config.toml
n_layer = 12
d_model = 448
n_head = 7
n_kv_head = 1
head_dim = 64
d_mlp = 3584
vocab_size = 18563
activation = "swiglu"
norm = "rmsnorm"
norm_place = "pre"
norm_eps = 1e-05
positions = "rope"
rope_base = 10000.0
rope_fraction = 0.75
qk_norm = true
attn_scale = 0.125
bias = "none"
tie_embeddings = false
parallel_block = false
init = "normal"
init_std_qkv = 0.0236
init_std_o = 0.00481
init_std_up = 0.0236
init_std_down = 0.0017
init_out_by_depth = true
optimizer = "muon_variant"
lr = 0.0146
lr_mult_qkv = 0.5
lr_mult_o = 1.5
lr_mult_down = 3.0
lr_head = 0.00511
warmup_steps = 0
schedule = "wsd"
decay_fraction = 1.0
decay_shape = "linear"
final_lr_fraction = 0.05
batch_tokens = 65536
seq_len = 1024
doc_mask = true
train_tokens = 573400000
steps = 8750
dataset = "wikipedia_en"
Each number is 500 + 25 x the weight over its row's rms, rounded and kept within 0 to 999. Layers, rows and columns count from 0. Numbers have three digits each. The size before them is the row's rms in percent of the matrix's.

# layer 6 MLP gate, 3584x448, rms 0.138, rows 937-1073, columns 256-287
097:503480515491435440519541519504479460522478447524529498504498500506516504483546507506452457488442
099:471525508476502548517475496499468464470510481526460520470486503501470495495551491546535492500496
105:496495533502485502515476461486474534492508479476511493460497524480498492508495483498510499496507
102:479517488509509490523469504540503490518472518522526564504506533503498500534533516487524518490494
100:511472488519503501511480519419495446506500475521510493503496448464501493516486507486511529544554
096:529485504540505499515461531503507446478514510446477522513507503527487450473477497479517508530501
097:472478503472490467485492493489510505521508546522494544496483480461478520506469544504485534542485
098:508499498540524474523493497491504469514502505500487520474452531468480457511497497521496482494487
096:490513543514505579523518534514501477489494528473461445521467517500488519503531467483507479525519
098:546503547484541465505502495481491483504491493486506521497498454499461537535509523506524523488505
101:467469504499476446521519522476507515509508509467509463509522483497492518484513476492483503522514
107:522505549529488509434507497505510538521507487502488495510514467500480496474509518457526500514475
099:478508515518488474487549533513482523491426506481495523521513490433500451485487517524513501530508
100:513481470463494515498531500518526516501508519498516501537438495483527477466519493498472477552539
101:461479499511514466487518489486503513475501494504525491472502475530514509486462525486478509462502
092:504467536508461484506526463486493506451501531502441531508511497450526505479475499476482514485479
096:480542481513447503476496477481453532523536495456483502498474516471439489459439499532483493509529
098:524497522557488479495570530492504478490489507518505509516492511505480482486483495516505511423534
102:495486515533539514482495470455487479507511483534509492510450463499484522507471513476481485504509
100:502520447487518481518533509544522484480486539543506465507500505507484501512499512520490490466517
104:493469482487473496492514565504517506506531493550501519475449462529508500458497556521490492537520
096:502457496495535489556508550513481527506507492477476481521525495478495488482542519451485530451490
097:477489517482484438539516509534479502484519521480473497518511500546487516486485494524534485474501
100:506484522492492518539505473487501482515469511516525501547501485476468518542483551568487503516529
092:527505463523522497486478486475511485513542451480477541519495513451569539499495499492484524523489
098:522469525499445467506502546512516547515501527485546471508525516496491520463464470514489493452537
101:486492513497560466518487517496513472479435535531552535528504450494501495491503508492464488459478
100:487481510545489505509514485514500522504511514498493505485482524499507465501543480470473504474505
102:488503492457476512502532525529511453530485502505474557466484555520479510500486481511501514464533
094:490514513502486515505483500487496486467490463509487503489538558498509490497513524511537484497472
101:551509495502493506458488484492522469452504516531477493494493513484488506478519477506495483509485
096:473485481490458514485479486499557510501498499469518498489475463504535445469506460469529526477517
096:494530491481468513478460507467506536494486500485495564492504510478482512495499476503496531531463
090:528527475518534472526479501520517482499493504499497454515484556481480525534510502476525485508496
099:516480557477511495458477499504476469490513445505545497478477461512465492517509526506482469477458
097:487530470515484476456525469495479471501504505463461484505462497458503482484491506472472486513468
102:530536531510452519521517499516498524476478491501497538542562483503487484493500469495501469506504
099:500537498519493530506447481505519506517497515481525516462469519511504444501512502509460483547485
096:509501493462477518487470477553516444487509494513497550511449521499473481474513539559477503543428
100:488481491489514502463521528454474502517562502491458520522487466458521495514530485517524494495484
100:491482510521504493448495503503488456514490474495503517527490527440505484483544516452484536483494
099:541492522470498473482507451474486508506535532524453496545514479503502554468531479506483537494487
100:512481510479509493493494525495459536519514507518504524474549512512506521439509515468455484474497
096:503547548446495490530529488511475533509483449472477490473510501479463482506476507504512462470575
103:528529482489423467498514520500473463508512492480490488456488492515448534489491499457550458511481
105:534479520456486490524461499508480483487430480500472461502464536506496500452500485542461539537503
099:513479502492488503456487511530527490475517475522492478524512538506483476513474530500489505534539
099:513494465472515479485497491509485513524510440521464493517493467496482517500503476476550486486506
103:504529489477508501442456500477531499495504526464513496437511491428537506537525516480472500481486
101:483466563564479508524522483506462512527523508527514504492543499568502493506523506504504541512483
114:532475481530511493533532466529457496514475473458499559475503506461498532479512487529509491527483
105:469469506502513489494441496510503489458498514550492532535510525536501512482533501490536469507510
103:519523486454497483515490500485515496532486512514472488465546522538518490512533529449458531514527
094:503516481507505480478505496517518524479527501473450514553435463459499486532501471517510476520525
104:494512465501488506512510517562490494517502493514482472506549485514505443447504491521494493489530
100:486522466471525514458508482502509501522465454528478499496501465511504471496488539518478531553531
099:500497525500515512488458528468489495484511522501544509529519560521498463449478512558482509471537
099:448498527506493518521468438521496456486486542486475517543499516504517498571478513479477499506486
100:493515478533509489486517502515492509472512488508476501511526507507524513498506475472440546467487
098:498469512505471534493463529482469526444486441525481519473491523523530495502497496515494447485528
097:476482438504474477516537503455473512487559446517530505473503490550532491502512502452519520482540
098:497491532498468415476516510550546504516496544503501494457500484506497488504476503463503543523494
102:544511468486520511506500529455476529495498529493488508454487528495488507529515522467498526487510
096:498492556491458483478494485476491511508523492494524471528492498519504490495468545506503522509548
105:505527519518464521471499513524506518489525497489495538498461512444469498493517527499490516475497
104:489507547515520481527514495479482497489496512473484498482517468504489454498509467510463523498455
100:475536475551508461483491523524524508485497478506420458515473471525506461543485496508524510496511
100:507493492572518546484505488491462482507495486478513459533521530534474495551433507466503503553448
100:488517434489490490543470467494525517474447501496446473518496474516540539515495521488468505495484
101:514547487538489458506524491499469519517469471507525468523488488450471473484474486507499476499519
101:525535464480503491490535502503470509475462551524449519457547497496498494473470519499526499521507
098:503502524505490511518549528535469476494462499485521529512549545482543498532471484516532495503493
103:508526496538526472496499526516464458528479533491493512460537489524501520509497520496498502485459
107:509562571483471474494493499510504484504529554492498465533498490504509509495484511546514484466507
100:531492508523481482471519492498521448502481563477525517468499566481490459558551496543505491461480
095:494500529499500508515496502510518484519484506474479523508502456475472521495509476457439515505493
097:538509521480523511504506517467525500492486518519492491515546507494520488493518488468534486505499
100:467514529490514496532500506505529500503463501489496502551489534494488554502532531500560457463473
102:454471526486484498472493496495507490501466513506512469483498439472542511453530541533499473530507
101:467488494486498480487478522479512460493514454512544501542496465500474483458519501510488473455492
098:524488497506501459488480509457497514520513495469529510498512486482492512484534460418495472504520
103:515489500466504496465523477464481477492482512487504484479494521502517497520507509500525503452480
102:490469465505534488517520486486505513491448462483494498478543492475465528494494478490477479525522
100:532516523492528542508494486499492481513478483527516462494537494480501464496548506460516502515497
097:517512471495469506483503470501519470537526520529572466479501513504493533491506484534464524521498
103:458471509519492496490551496518514530521483493489512502532460473482488469475530470528497480499511
097:492487465505538452528498520474495522511521524517538493497485549458508528499504507454519489481484
106:518461518444472464513515580527523497459484519500510529472482491484504502518507496538541492515527
101:505517530478525494482517481479513536554526494462543515535459510544514475507499562546475524521534
093:471496480501525473501507504534535543445462489506514522533484504481511498509500521509539491487470
105:477539502493499482494473469471522516511523441495527486513532523489509486475505496504520457511543
099:461490482499489507521490494564513513503523482533505496489489467501458488509490542530486484481492
098:459466483501486508558531497516511504508493506513475509485565515519489504515502493538514497517491
100:507487507514495480499522494489541489509500486511493491526513519532518516491507497466498515517518
098:513508535487525476499499490505500511536472498469484501459519445512486502502475504514529534520540
096:552505458527516503487538472498514489548504497538557550469527455537519500478518510511466494504450
109:496518550507455500496524476491517494495558510528481494464523529480478551483533532489507540466535
104:486506496472536466513459511499500572481521509532546529527522533497534508452492486513516496473486
098:498501510503511488517547493471457510531523491509487533491494441490498488515492500486492503479517
098:506495512497504553491532506501499496505473483480505533507507492507512456498484473515512502487556
102:477493538485492517464494477477488464507460458488499529493545509470511514555499527500540538505494
101:460505487489519497520538467497482496500515505444502521498485526467454494546507499494479498555547
098:454485509506534490538490469479503480543485485536483511529509478448502510458463504521482493574460
105:520501479527485509519502512496501452458442526525516516505470503506508499477493530499486548460522
099:485465527504496475498513535457488472512496453507517503482486487524483484549487475515450581492552
101:520508507471491484533480500495494478528535497480432485462475489509455482519451482485520530477506
096:456492521501491470503476514436525548503504480477522489470482466493497498509448501524534507484477
096:468505511459431473467506511516513486546511514523489458530501453507445496516500502507507496526502
094:492488510532534497514473505489465554471515482512501522533501511526546509515494508498526475505481
106:491462460541466486466499516488508452514531493493487440512559551479475471459489499531449499537497
100:535516472490498523517512504486473529499455527499472490552506522521471496503453493482478460480498
099:515480493526500488485493515510557514525518477505516505497525524515532484493470483483519566504484
096:555474491527514494483551467526511507494536528460475490479534525500489504501471529495492502467486
097:500488528495522555504476516485517527488519468500502529495492502517466531498492479497516514483482
097:463503507536511464555527512537468499481491547450499479514496459486473508508493528518511459509515
098:490454496527498513476522476536509493472540549516469523466499473489536513511458512494499501517501
100:510478512477468454497458469526474503521457476481515538483511516502483511495513503524487480498486
097:507524506478500482497537500510472536454416525504497532487495494516481466490500551505482493530525
098:503504498456479507485506446510487526472489500493506426534498468504495472516549453488477485497505
100:468484504476528483520534500507489568508524485498536536468513512460494506486501544496500526468538
101:485529474490509501451462524486521524523521486509458499491498474432528483473543528470474512522499
104:507506531484519491483512500485463469499439473497512470529506487537491465515504544525482478528474
102:484497484491517524457463508514491503435504476450543511440462457517484497498484520487467529552522
097:509528495523477484462548492515522496478524527485484544499548501493472506481484479487502493505495
096:510503539518509508502453500541491505486539497513499472497546430511511544493503512502461508490496
096:555507477519487483516501439507468513530501485561486479498483502454534484519517522514484481561470
101:537559475483488521504487552498479502473519491491497537515491531505503490460507535521502499502477
103:464548511500513498506479516530479532498570527520464510512532502475518502504495468479484462457510
103:464554509533532507522511482511469493523526507477548507521497501472516538495563498476503495448463
099:493474474543477476513504487527492512503521482508497499488514556493491493494523490499529462531505
100:515479508498507517496488480526502494497470468481529528492552507455530504541542457489509480473511
100:514485502540502482498526492518504519486533497524519504479497510446475510479536494530524523522510
098:462492494452514490472528500474533512530490510545492517505486527533491469485514537496513514513460
103:532541488522510509492535511530490566519537483525526488523473516494493486495503490518494532520474
101:512564486504476511527464540538463513489530491506527483442535499491483495535478465490470439516504
101:527500504485530468532536520503507472488507517506498541517481525490529537457523469522502523513552
099:478461504508530505529519510523488482501496491470489516551500518507553521493475534486529502481481
# layer 6 MLP up, 3584x448, rms 0.138, rows 937-1073, columns 256-287
097:485499482500502494503453472470485513492489543488509523492510506483509505507472548528458482494456
091:561427502508529485471500513468505495502446520511490507461462539503500476478444495477481495491549
102:500532466527507465541487475515511503474500548506514484504505499488505526546496492534525516511476
099:505474522494511491502497491535459495472468460487495521501466480475548488521501508451520488488520
097:489507477478499475502463536488496540493465472522483499474525489481522487524518517521523493470522
095:470473500441495471554501507498518537491490471521487488480501485496539508491492487509498518507512
098:457509521469517498433514535511488501471514481537520513503471506518488524574504498457472482508513
096:518514527479462526512491522494473467463514509518490490511504523487512459482528510498495472559510
106:535505510491500504475516488539472505485500500511507544477467511527492499482488477484518562475475
104:527458535518459485482494504494498487467484542471503484488490526438507521498524497507512490442505
101:501487476493532497481459487510510507503484506494452490504479494488485480501553516540512491482513
105:557497501508474509481503476516509526493495486521483500467492500460530501471494478477475484518510
098:514503498482460508498500464490514497483495520518494525473488481517470503505505500485475543477541
101:474517487513500483505508510509515499525441510523507529498555502505510518510509541510475486475488
099:494455504473493524528540499538501501473518525518497517446481544521506512489494513494482467495468
100:461499542506492475490488471522518531493511529480537483529528538508517509513489504489525588544540
100:457496455496486496487514498457484528501496497526518506489477533523493481485452511538496480497499
099:532503490516497516483494497535526510467504514524504500499513446493495432495505426485498470527520
102:513522520461558507465508533512568508516500497479482531470522462487481505484514450521463455532468
097:506521537480529508538469492482498488486549501477486497542476506532516519513469507499520500514461
100:478484510504510557473505495550521481502480503474473489481498537518534526502450532541505470463498
093:455497519496437532478488501526482504524542529494494498498479480518495528510500532489546487490501
098:550475513513524463499477459502504521498531509477477524488478495499476463500483512518533493481492
101:489479491544499520453469474514505486516487487492515553446482518460534501544523489527457489458506
097:512530513484511555436493529482492482486495478512527465553526519537522507486484507485475477518467
101:454487476526494482460499472522493443446515521507478517478500464486511505449516500487501499495505
099:511489519522496504528515510489553524484524498491492514499515477510532491520469520565489506495491
099:477489504487514496528519481532511520509517502478500502482500523466536481504505491479507530499484
098:475508483509465514472492483479471474559531512524480528510527528493489493503500523552500545485525
098:511478518508485476481510496503462527496525512505498504515492484462461513491539499452505517487475
094:444498502498476490476465485498479498505476492545516514497481506506511471545519485494466510496470
097:507533463487465497488460538529491492443496503518490481510514475449472508470497473484544541501473
096:534503475513508462495496541505500491482501495527483489530505469520502481530474477469518506502499
092:511485444483473493557471462522466538468508524483527519549455512499472484513506494479444486510508
097:489474470483509515483487456471486482553474517483485449497514496514512523527477502505472519498498
097:468497510480496504515526494513480488499538537503507554502493513469490481474537491484491498486525
102:486517563465467516518477522450501468509518479507486446496536490508546500534488546503517467494482
098:495504530521464504494536483522496504534458535519506489523488543517470534446502506505524498462489
106:488492507419471501474508503528492481506465481487521493481479507493512493511540485503514469450504
105:527521496514489480495501492508462534522484480440499502450520481486463504519492507507524473512498
096:518509497502531524508553488473503507517561493499507535459455480521515499467504483528491523519537
103:497465518503527459489487502430515513469558538481503517487516523509469533422516450541509495472502
104:458519539473477501520472490528463507484518514504506507520509498523497509478543512474509498526507
097:516516523507481523531470475506485552498538457458486480470519484485489521554473501487523485487563
106:459477507480525489546499426495549494513522525512523479516502524492486516521508510458550494477542
101:541523487512509482508511500470513509499482498530481511494518484470497491494484518507520530503500
098:502516511512477497482492503522514476491506511492503495520516541535476534487514499498521512515521
096:492513496497527512519509492473535497463521491468487533552499549522495469462481509488476502506529
104:501532487493509480513454470544515512529479524515466452534503511526510530509483499468477472481509
104:482489454462493565459498498516481505469495499520528519494455461440481510445488566489483491492529
108:443504486516456471499512531499502522510487531532482473567486500538518535539522462483490539500514
105:518465494489478533531538489484480522503531492488447477559520488468498491519480492518463497470479
101:496491502480502500487509538514533540486525494483500530513527517508476514504502484501498485517532
096:499496460491480519501581475552506522478503480516484528470531501522507494483475506467536502561524
102:471491467468524515516521559509501561483544530512464491505487491468432459453457489475491510439487
096:512505494476517517494535492491492468476509451434494488446517441523502490475492504478456459490484
095:485508488503480491460521542471496518513527477526477512501527494473516480479487543497514531504468
102:503452540509482487476500516475527504465545532539514560500508522467484524543505502495445528493471
107:506484529484487507495488495495519499502515542440521515544500518493486501506489513498497551481517
097:442506484489476496440477471458524484461513474524502469474472514510486532529507481515497509479501
100:527507480471536503491516474536503552514506522485453510509474512471531505498518470483540512484504
101:470541543494479496488515486499476501490456500488502506480519514483485534514505500515499489490473
098:507477506460498502445538539518526524500480482508516493459474471448493520504500513492490564522500
101:507424508545481449482501487496505502493522477535569495516521495510526482526501503480452506467523
103:530474502509470501500500499493483490528554507507476512504522518492514491511473497450506522487501
101:489485496491493464553460491483428522528527460486431469507475491506540479473529524497485474527467
100:453534477532502511561507529509488477465516539504471557524446555463507545504525497489538483472492
100:534486501520462519506500486532472503526513435483521532539483461463523495523544470489544517512489
098:502508499479459488552523510521520540518494537562486510487501455499490529509499521528552513519519
100:524479459522496486492495488510488517543494517479498505498528521546467492462503479487518468485450
098:538521512480513509574453511461475475503491481439506534503495515515529520566522481511494534511538
098:496486514504495451495493490514532489493466540477477495499536470498503515484488483507513521527515
097:500501529496494503477500501507479487492518517476495533530479506537529500497495539488484489522482
104:517494506527458484473516484514511470506502475526508493521492517481474538516502533487449487509487
101:530490493509479479487477491527542447505512483499502487481519491533502490525499463488461480483518
098:493482499499541469502537448498512520536519492500491460535511497501511523486494528487535518443503
102:489525488469525476479450511539488513524537538476513497511503462491496533508527476473522492506507
097:485492474526542479549497507496511516489518529486485501511509461519543446526501497555492506500495
099:451530492504464477508500484523488486533484513491507509521478499514534551487494464523514522494548
098:520492485508522514468515467495508522525469530542459522472465470505536518494504475510522508517521
095:491535514538501518502522513529479517517478532465503481489528456516514499494492491481502493477499
104:496511502505488500525524532521485533556485523492504435498483475497501484520495520530495445482486
103:514498481462541491496499510520495493503510535488526504501495494544518474499500508487471523491461
102:511517526444528482503482511520490513505472509484469483466481519525533493479493529515501483490514
098:476538471536528492525528487503460529507503484480482483479512535457527571501491494503467518527518
103:538467502479492506456530504518490489539515490521546487506499545493476464469512478466540481508486
096:475476527513501473457510475497457428516528512498461515481502467502483513484534481493497495472517
102:466519465531558451461530480506486509487486517483486468540516525490491475508470573486531495496448
097:516468514474525493538501511457543443484493542503491482460479477532511478499491549517515479519483
097:479504498553537458532496515503470517503484423521492507488520486492531476517522514458518495507521
102:523475497503502488487502544514489471467488492484519515472504494534483513500450483519491494518478
100:496464517472509490526500515539516511490526530506519433505511487493471472542517504526523498509522
099:575494482508497493539489526483487481506468460504530482512495507529471514495493519542491513509500
104:464463482498469498491520475532493484463516496529505518452495488495487517470501489541512511489493
096:531499496488496469506495513527507493524498499559500569451520542516534468497525540556479527501493
102:496558504509492515497502471486480513482501499484488529479486454460477474490522477507511478536525
102:474467489486517543488491495493526487494503535507474565502540550547552479481497456517509528572519
106:511496534453476493507516539515478471430527474509519509526516495514493480519510454481474498472522
100:497508532468530513477483521500448477526475478490480507481519500521499503496500504484491500509518
094:495490524489550518526489493490498532530472483508504499506495554472511494510486537489490533505525
102:474534461504507503516513510516488499530483521495478470505463480526506529491516535501470476464514
099:483489508498512514487486502476491476527523503467488511564548496489500556500499492517475487503519
100:540499453508504490483517505506555510475488466528505513537447494544541505482491521570524487472509
105:507507499569534540517480516521470524516521464516497479499484470486498522522512491526497512523495
097:497534495485498459469517535498504469494494495507495501486541488523484482459507477473508505485487
101:479501456515494499508518479477502493501517522515508540479476494466485529500487482463482505501493
101:500532547494516485483530486548456523535510519500509489496504487493530495485494499502488521526554
103:517512512520495456445492502534536498486501514482476517516469510462473484510485486491478465512470
100:480511516496534499531520525551518505504483539480482516513507528480496528497478487463493508512437
098:519513479464484444509500521515500471508475539509511504490513521516496510550519523486461539520479
099:499529483502492522485444485530494560512494500524556471529503514455530488466510510515487507496501
101:523510487458558508473488528505509505480494487476500498448494491479511470501473500538452508480508
100:524555534490509502533500488528503451515513500477528532512464501490501529505516477521497500484473
097:479462524493499513478477525497504493534522483517451510487517503492469491511475501515515566456475
100:451462492506471580523517486506512475500478492472494488479435476477473512458498512502526482503519
100:479506486515499513520512484482473501519509490505535509477476483433549480472504451484463468478528
096:496510475535498554490478552525464518482492467436485514530422522524474466500487513533533452512546
097:447522484481477536472488503493490474506484471516523505485484432522506526495503510499520521516514
101:454502484477531495458515537530466494510518496508492529474519535458475532518524539507525502495504
096:503497522540461519466536494521521490486467477457477489506523482495502549492495494519520502467480
100:512520490497507486504480522515493519510538468501496516502508500530527501491534520455508483536467
098:505496481499520452446529522483549472484505476463523507532553483517514484487494528500454512532488
103:492506509521530541502482480532502460490459499487524483515527526464508521498521495534505510464475
101:534490492503481480490482513505566504462471456523494524501496483543505475489497500472513544514538
094:508514564466506486485510507511461508524527483538516448519473486547445532514517504448509519462454
098:498498506487501522506501495537489470487523525462486486504508500498491525502498445510563481485517
098:489486542451471476525520523510497470495490509490492504528516504531498500498501540474489471483502
098:497490463499500527498477534565518519530519488495490503453508516475457533491516524519467477478492
106:494515523487533514491512489512488498478502489496486479501509459498541482505499465506501498505497
101:513466532486492475499480488516499508527470463483499512472464520456522475517495450502485528486539
101:507514514485486511498454487492475486525477497531472521514501466536459526502534537498451480515463
100:518493523513510503489474443515508525454456465496511519525519538519506465528463531516521484505501
099:489478488496505519493512500492487524477551484514451503526552496505472493491512480518477508483539
102:502506509501569508475496495507482509482543501436478569485496485522516544489523473460481499489486
101:505507492497523477500442473505492495516520526507488500482525482513479492493548518509476477507512
101:490533491496502511527540547479502504515476532520547483515479500468545444514501487555501485504508
101:494479554493496448431484467485495447473481436471493503503506459512498489450479542444481502496514
# layer 6 MLP down (transposed), 3584x448, rms 0.139, rows 937-1073, columns 256-287
095:442469499474555537475481500462471475498482481503490505449522517511505510525455508490513507514471
097:508545493491554518481486503523511470469526469511492480478461577456528481491511547497513489496448
103:474497533503492510496467514501500529452497525486521496487478492468487505504506534527524534513447
098:476503543501511488548523498501484498483470509488506440500509498504527479524504548493500532485493
099:511562540480469481518498508512494484502490464524442498512525516513481503489503542457446520464428
096:519489546523511530530474538516503482510476474496529498494502543500455537480509494504481572517515
097:540450523496528478486526506488513486513516502505528480514478512465485530482483451497510489531519
102:489493535500501472508496512484498508492483507505499481480463474511537469499514479505538499491487
096:491460531496513477473504508497528482508501522498514519513513488487468475495480468503498508521467
100:539495535514452511469482542504490462519505497496535465487487546521536519520539506480518481477491
100:473480502478502514505493439537511501522515528444467477491499477492477490513507572518485542489478
105:491533523505508491483439464515507545538506489561515518457450490521521493481506499499542504513518
097:495499500537474488541492483513504482505503494533507518502486538471501509494518497484543518494507
102:516523517503478508479478496536530484495474485520429501545488495473494461555467479478473537492498
101:474497489521553536507507456543501489479488465540471487465525513509508503502486484489536488445501
100:468473550516486487508532529528498518476507518480518500435494522533529504525497479472537526502471
100:457474466508524517504519479467510463490499526534516513496493555510461507534512515501511491530488
100:466532452524467472483490548497540473510480497558501519493472504473511493477478512480442519498510
103:560529445480544480516511506496536470553517497493519530489491512496488489504484488481511489563473
100:531489527524469520460515480479513480487461532514552467508463479476533537510505468476497485549535
099:504461500459503498481498464535523484510492536490487498497517506501476560520541506474512496496531
093:479491515512488490505511517513509479497524510494498520509514487504523512489506494521516516480493
099:493501506512500502456498524501524479477495524472471473480523490503509501493551524504499496503543
098:539506536517508493538507540531523496524500483491467531474512460485529506470518478450527493515506
097:465487560492484505518532484431512518532495516492486500500477525491489487463485499462502532512514
106:515517478513525512493514476489531448514524487499499494494474492525479511465507516467486486476497
098:490459496528513518511487474490496503481540493503496513448526427495523543507493506514457514553536
097:497504460468474533534505493510488472490502496489508524516467551521506481503493433449503512512547
100:500483505462525504521509498505503567528557479497520529512514502531513479488477508505493539490510
096:489521484529521478513534537463508531494535474492493517489478461512524508510502501480492491452526
098:487497463470481465476494534516487518491512497504489517452507524528469504510543487508489502514524
097:486494482522502496439486519488495448498470512481434524507534504515528473520519517482476524503486
094:507492484448521514480504480479541522493498542556489480490533517491533535512510510486504526507476
088:452483536486482503472508524523482490513501506476518470477468506499535488531490531501501504523492
100:458427499502486530497501546513482495556473501514484534444517508529509461528510519519506502509509
101:448523468493502503473486491509535507519471502515460517452506473508477497504448476538495484512497
101:500514512478524535463451497498545466508511453499536440476470536512480541451441503470510527525488
100:531539508509469510517512487508493525489463512492478505486468526489481481489477516542526488478460
108:486506489486511479504522497481534497497526464500538491510523520522517505522517498487473512477520
107:483457483482498502449505525498544582505480510495490517468498525500496488494504556485501455523529
097:515466480501477515503506509494476535483526580504509567462512468480510542479476489536477495503551
097:522481482504519494492511541462525514504466507491468503505510498471460502503492497503486498493530
104:516529530426454515482511481487484500484531522519521502506506485469497572507492505495499437524505
099:480508495526489501493504475477488483472516481529486527522472510502528498509505513495504501534514
109:512488512473527500502528502482510480531463498506525496502472466483527505532494539411524500450525
100:496523542473553463508494518516516490506515486493472479485504469512531474502527465521467495530429
098:471481544444488489534481476525481517529465490492500501502518518520477483491505499525550453461479
096:480474503515498511480487516498465494464483491497483498542475524476485425499486537498528492489500
101:481521490487516527528488510510488513451520445521522497498471461467498498475474530512458482507508
101:503520488481518524461454484502470533503483523470550491459523479440501549498505479505497466460506
101:492480537490544484501522458502497502470547534498476448469513515481531495473519486478443514476476
102:532475501472467521512512504520490511506565508543483483498490521482532522498458485514473521484502
099:501458490488501510507522486488517522504523505485537515523507543513477534499521458524487492492552
095:506472404500556497519511519475525500523472519482549537497509490510504530493493457493488512512545
101:445464503499497478528475567531486495436485464491475479548515532486504515460509445514573500501513
099:448493488524509454500504520517502498510507521523487531459525504501515540492467478506504524488470
094:513466525473500480510508516523546497504511513518468489474484528495523430495517509521506510491508
102:515506482514448508513504482512514511514469512503461560525468560502492516491489490485455499414487
105:539488516488477483500512497502524524482519529498505491545506529488484507515496509500521554511501
096:492531504482505517488492506466466496501528498554503470492521478471509531501476489532473478522536
101:465455533529473502511481538469490533505523470508511487473519465531536485530467505458504520473498
103:528517508535506516493459517455457499553495496445473511517485553506479525514507460479476539524553
099:486464500518504491502516440490539446479496523489494515504444519475462536489494576477487519496502
099:529476552488493468513498498507485501470512465525532469473503498556484498496517503534490484467560
100:504477510550461465474547487538511521514558526547475491503492517459500516516478485520527510518488
100:521488502494525475533489508499468479508485487547463471499541505505505471494511475499494502496498
102:432507512501558468501461495505482510523497487519480522504469540506502510503496520537512542515481
102:510490523455537462501489468548533494479493476522557529459457502483520465523509477488472527507519
100:516537456495479504498464489512508484508552465505540511472494563547517490511526498506492446507498
101:534492481515513493506546472597489498449521475540512485497539542528515493520481521501497516490457
098:537503509524479489471505496523523505463481513478508519524478504510498491529481479513521458499500
097:472465484507524477490481529500485513470522521475537542514430482489484516481528546451500526534489
097:471498525475518523458524464478481512493483500472480503481491522524525489528504555506471502499487
107:492527475511478500473536508514501533518530487511489530496475541517500510495491478468432529515484
102:517468477499497478475527476510514508502492510506504503501510472525507458556525495494513510470528
091:513449503446487480514528500513568508507548452490530541492520484472495499509515514550491497434526
102:529493432486509512488496537513468507529532496515531517518501523508507506510509502545489474477480
100:514479477538526504477486483498519518510519518486513494497489476489488502486502501504480485479456
098:522484470554478533557514487537528497516531489492534514516503499464517501456463509450490530529475
101:474526517539504468487470519515499514478460478532501540497500504478508546503488471503531500514510
094:497501497492507495476500534537473500498505504488502523496557515476467467478497491473474494503500
104:495484495510531535535478482495530475518473533499463494486550490507484502457527503508456500482525
100:486523530528504545485460441538519504479540493508468516503494511487503511466520508486462503477481
106:497498500451466485502492540490501506464489546482459492483486536510502489482470516557548501518494
098:474488527531443487474501513534478528528538512523527501472477499477477499470524488493472516516506
105:499437497502476521468497455492518496527507572473482486527516504480434527510468488480451506490521
096:505499452519509508548517486522520503552488512474539490511477498506527548492525472476526485494527
102:532497503536483530486500505478505477522500518477484483546532508445512488481475545475492505532488
096:511534523499492496480492510529463497550481530510536521476496474489493559522465501513478514487492
097:501479528499501456486495502496495531483470484484511498491518508504480455447477515481516478476490
103:513496527501490477516498512524502532490535491537476538514523473506491520502562488485465487468561
100:515542519583497475487523468479530488510474465537477514510490487502464532526487516478509467528481
099:506525544459478508522521462492507514452508542482481540479489537483521519517532528580527527494477
102:487542521515508457503457501501528486509503520506523496469488487541477527468478519507506539499548
095:476504485481454503451464492497506526509481489512469514479511479470507509543525499474462508489505
098:476478533434488498506528508461519506504477538500478475545450532461496503514493505500502546510492
105:534466522487497496483482505505530466541519525507472519482469548502516466522497486510487523445519
110:486471507449502506521478553556490473472525457524508515567532517493520475492520499470462485498521
098:506480491474497479468501492565513513486512515497515469494490516503474510487469486466527477533452
097:504476485498484490511480547472529536515526528485502491526500523463492516486560453474515470432496
103:483500468519446480491461496490508494501516488484488503492510474498488506471500532501511498500468
100:550513496531502495505463515539496501530464533553476530523489506508496543487474468476479510524498
099:495533501521503587498543482474487487468517489510481472511518506512525527533503503490508505485499
106:527493492491509551483476513510511528521538468502521518489492488486545491485520517490500493489482
099:502507538501517438486529482486516522498523506507508526492495483474481505467482497512526525487503
100:489506465490496590487488503484513503500487517474473553503462476470471511483472489511476549537496
099:479511470505553447502529500522525499508481530475479482523492488481491481526460487506508500534490
096:504507500525471481503456511468471509527514454511478506512558456459503507505482513487505507508506
101:502537525508524501481502469467484483498474500519517508514504492497528492459522509530477510507513
101:507543447516479481535515523493548514500524524493514513498490472516499472500501536498500469473506
102:514511493521528508519505479512509529522523513506496480439513532478495457503559512500504498500512
097:478507479459468507497494497493509476469505531519479517502535505473543540507487510518500495510515
098:513538505498489468510505469492525478510457470491501519488490449472517528477554484472540497509560
094:517533556485500471497484490535544513518507513462490508495524500477486539498496514468514522488501
103:482508493472471525512512510538461456526472503471449490512491511513512486475522545541498498505454
103:487532494520507475529490510492551536521492494533530509526492463505507504459516475472479511458539
097:511520514514517478504519511550521524471497467485490499500487563471535532495490478502495518507521
100:495501512548489513484525492514552521510500448515477558459483520470477483529502525496497502519489
097:502535528551503512504505482507519484516467492476557476515526506516485515511505501515536459500492
094:496511473500483541520492496529514489500471504472488552469483489505490498489462550486483500538509
102:563486505503476462498507535499529528536503510504469566482511505545549479497543481489503470513470
101:542508498496515490521474499492490493508476472526475495513521508514498476469450496473503465509550
101:469530469506538546518503489478465494488485466508481503476479516516547523506536504538495509490513
104:499462487468491469508509536478509469486525485554530513508486503516435477494491511478515494500503
094:492500514492469520519483457498494498461474478469545534490491521529511477519452491513471483509519
104:506516498517519575519542554522446495486515496447500493487517499525514484492471478499499495466547
099:463507462513499512485497523440478534508464525450507481493495494506501502455492484487504462548486
100:464542500473527498511472525519555462508540493475471454480514454485499522464477507490489511518489
104:502505497451539505436522504528531472495552516515501483483515522532528526498540453522497542448508
099:551472512524519444513487501519513487495468454528494507466500524481516477504483489501496499496494
102:511471496497471491541490496506486420461507520515512497470512486529495535493521489450525512505480
101:510529552519518515536485504515507450530479540516513500486519481522507544554481527448505487487493
097:503479495519510455508481462529492466474503475505449514520483476496545557537516467550520505525490
103:545461499558516497496500477531499491528490444508502494447472462464529485504476523539497503489470
101:542497492494530485509490497487507467525513459497532493517479502506515472511509493473534504517500
103:469535522478544494474533482506525531557480495534544519534504500508459537510472546499489534481506
103:555465544474474536496506480518487520541510460513540495470449529521492522525496486481517467518509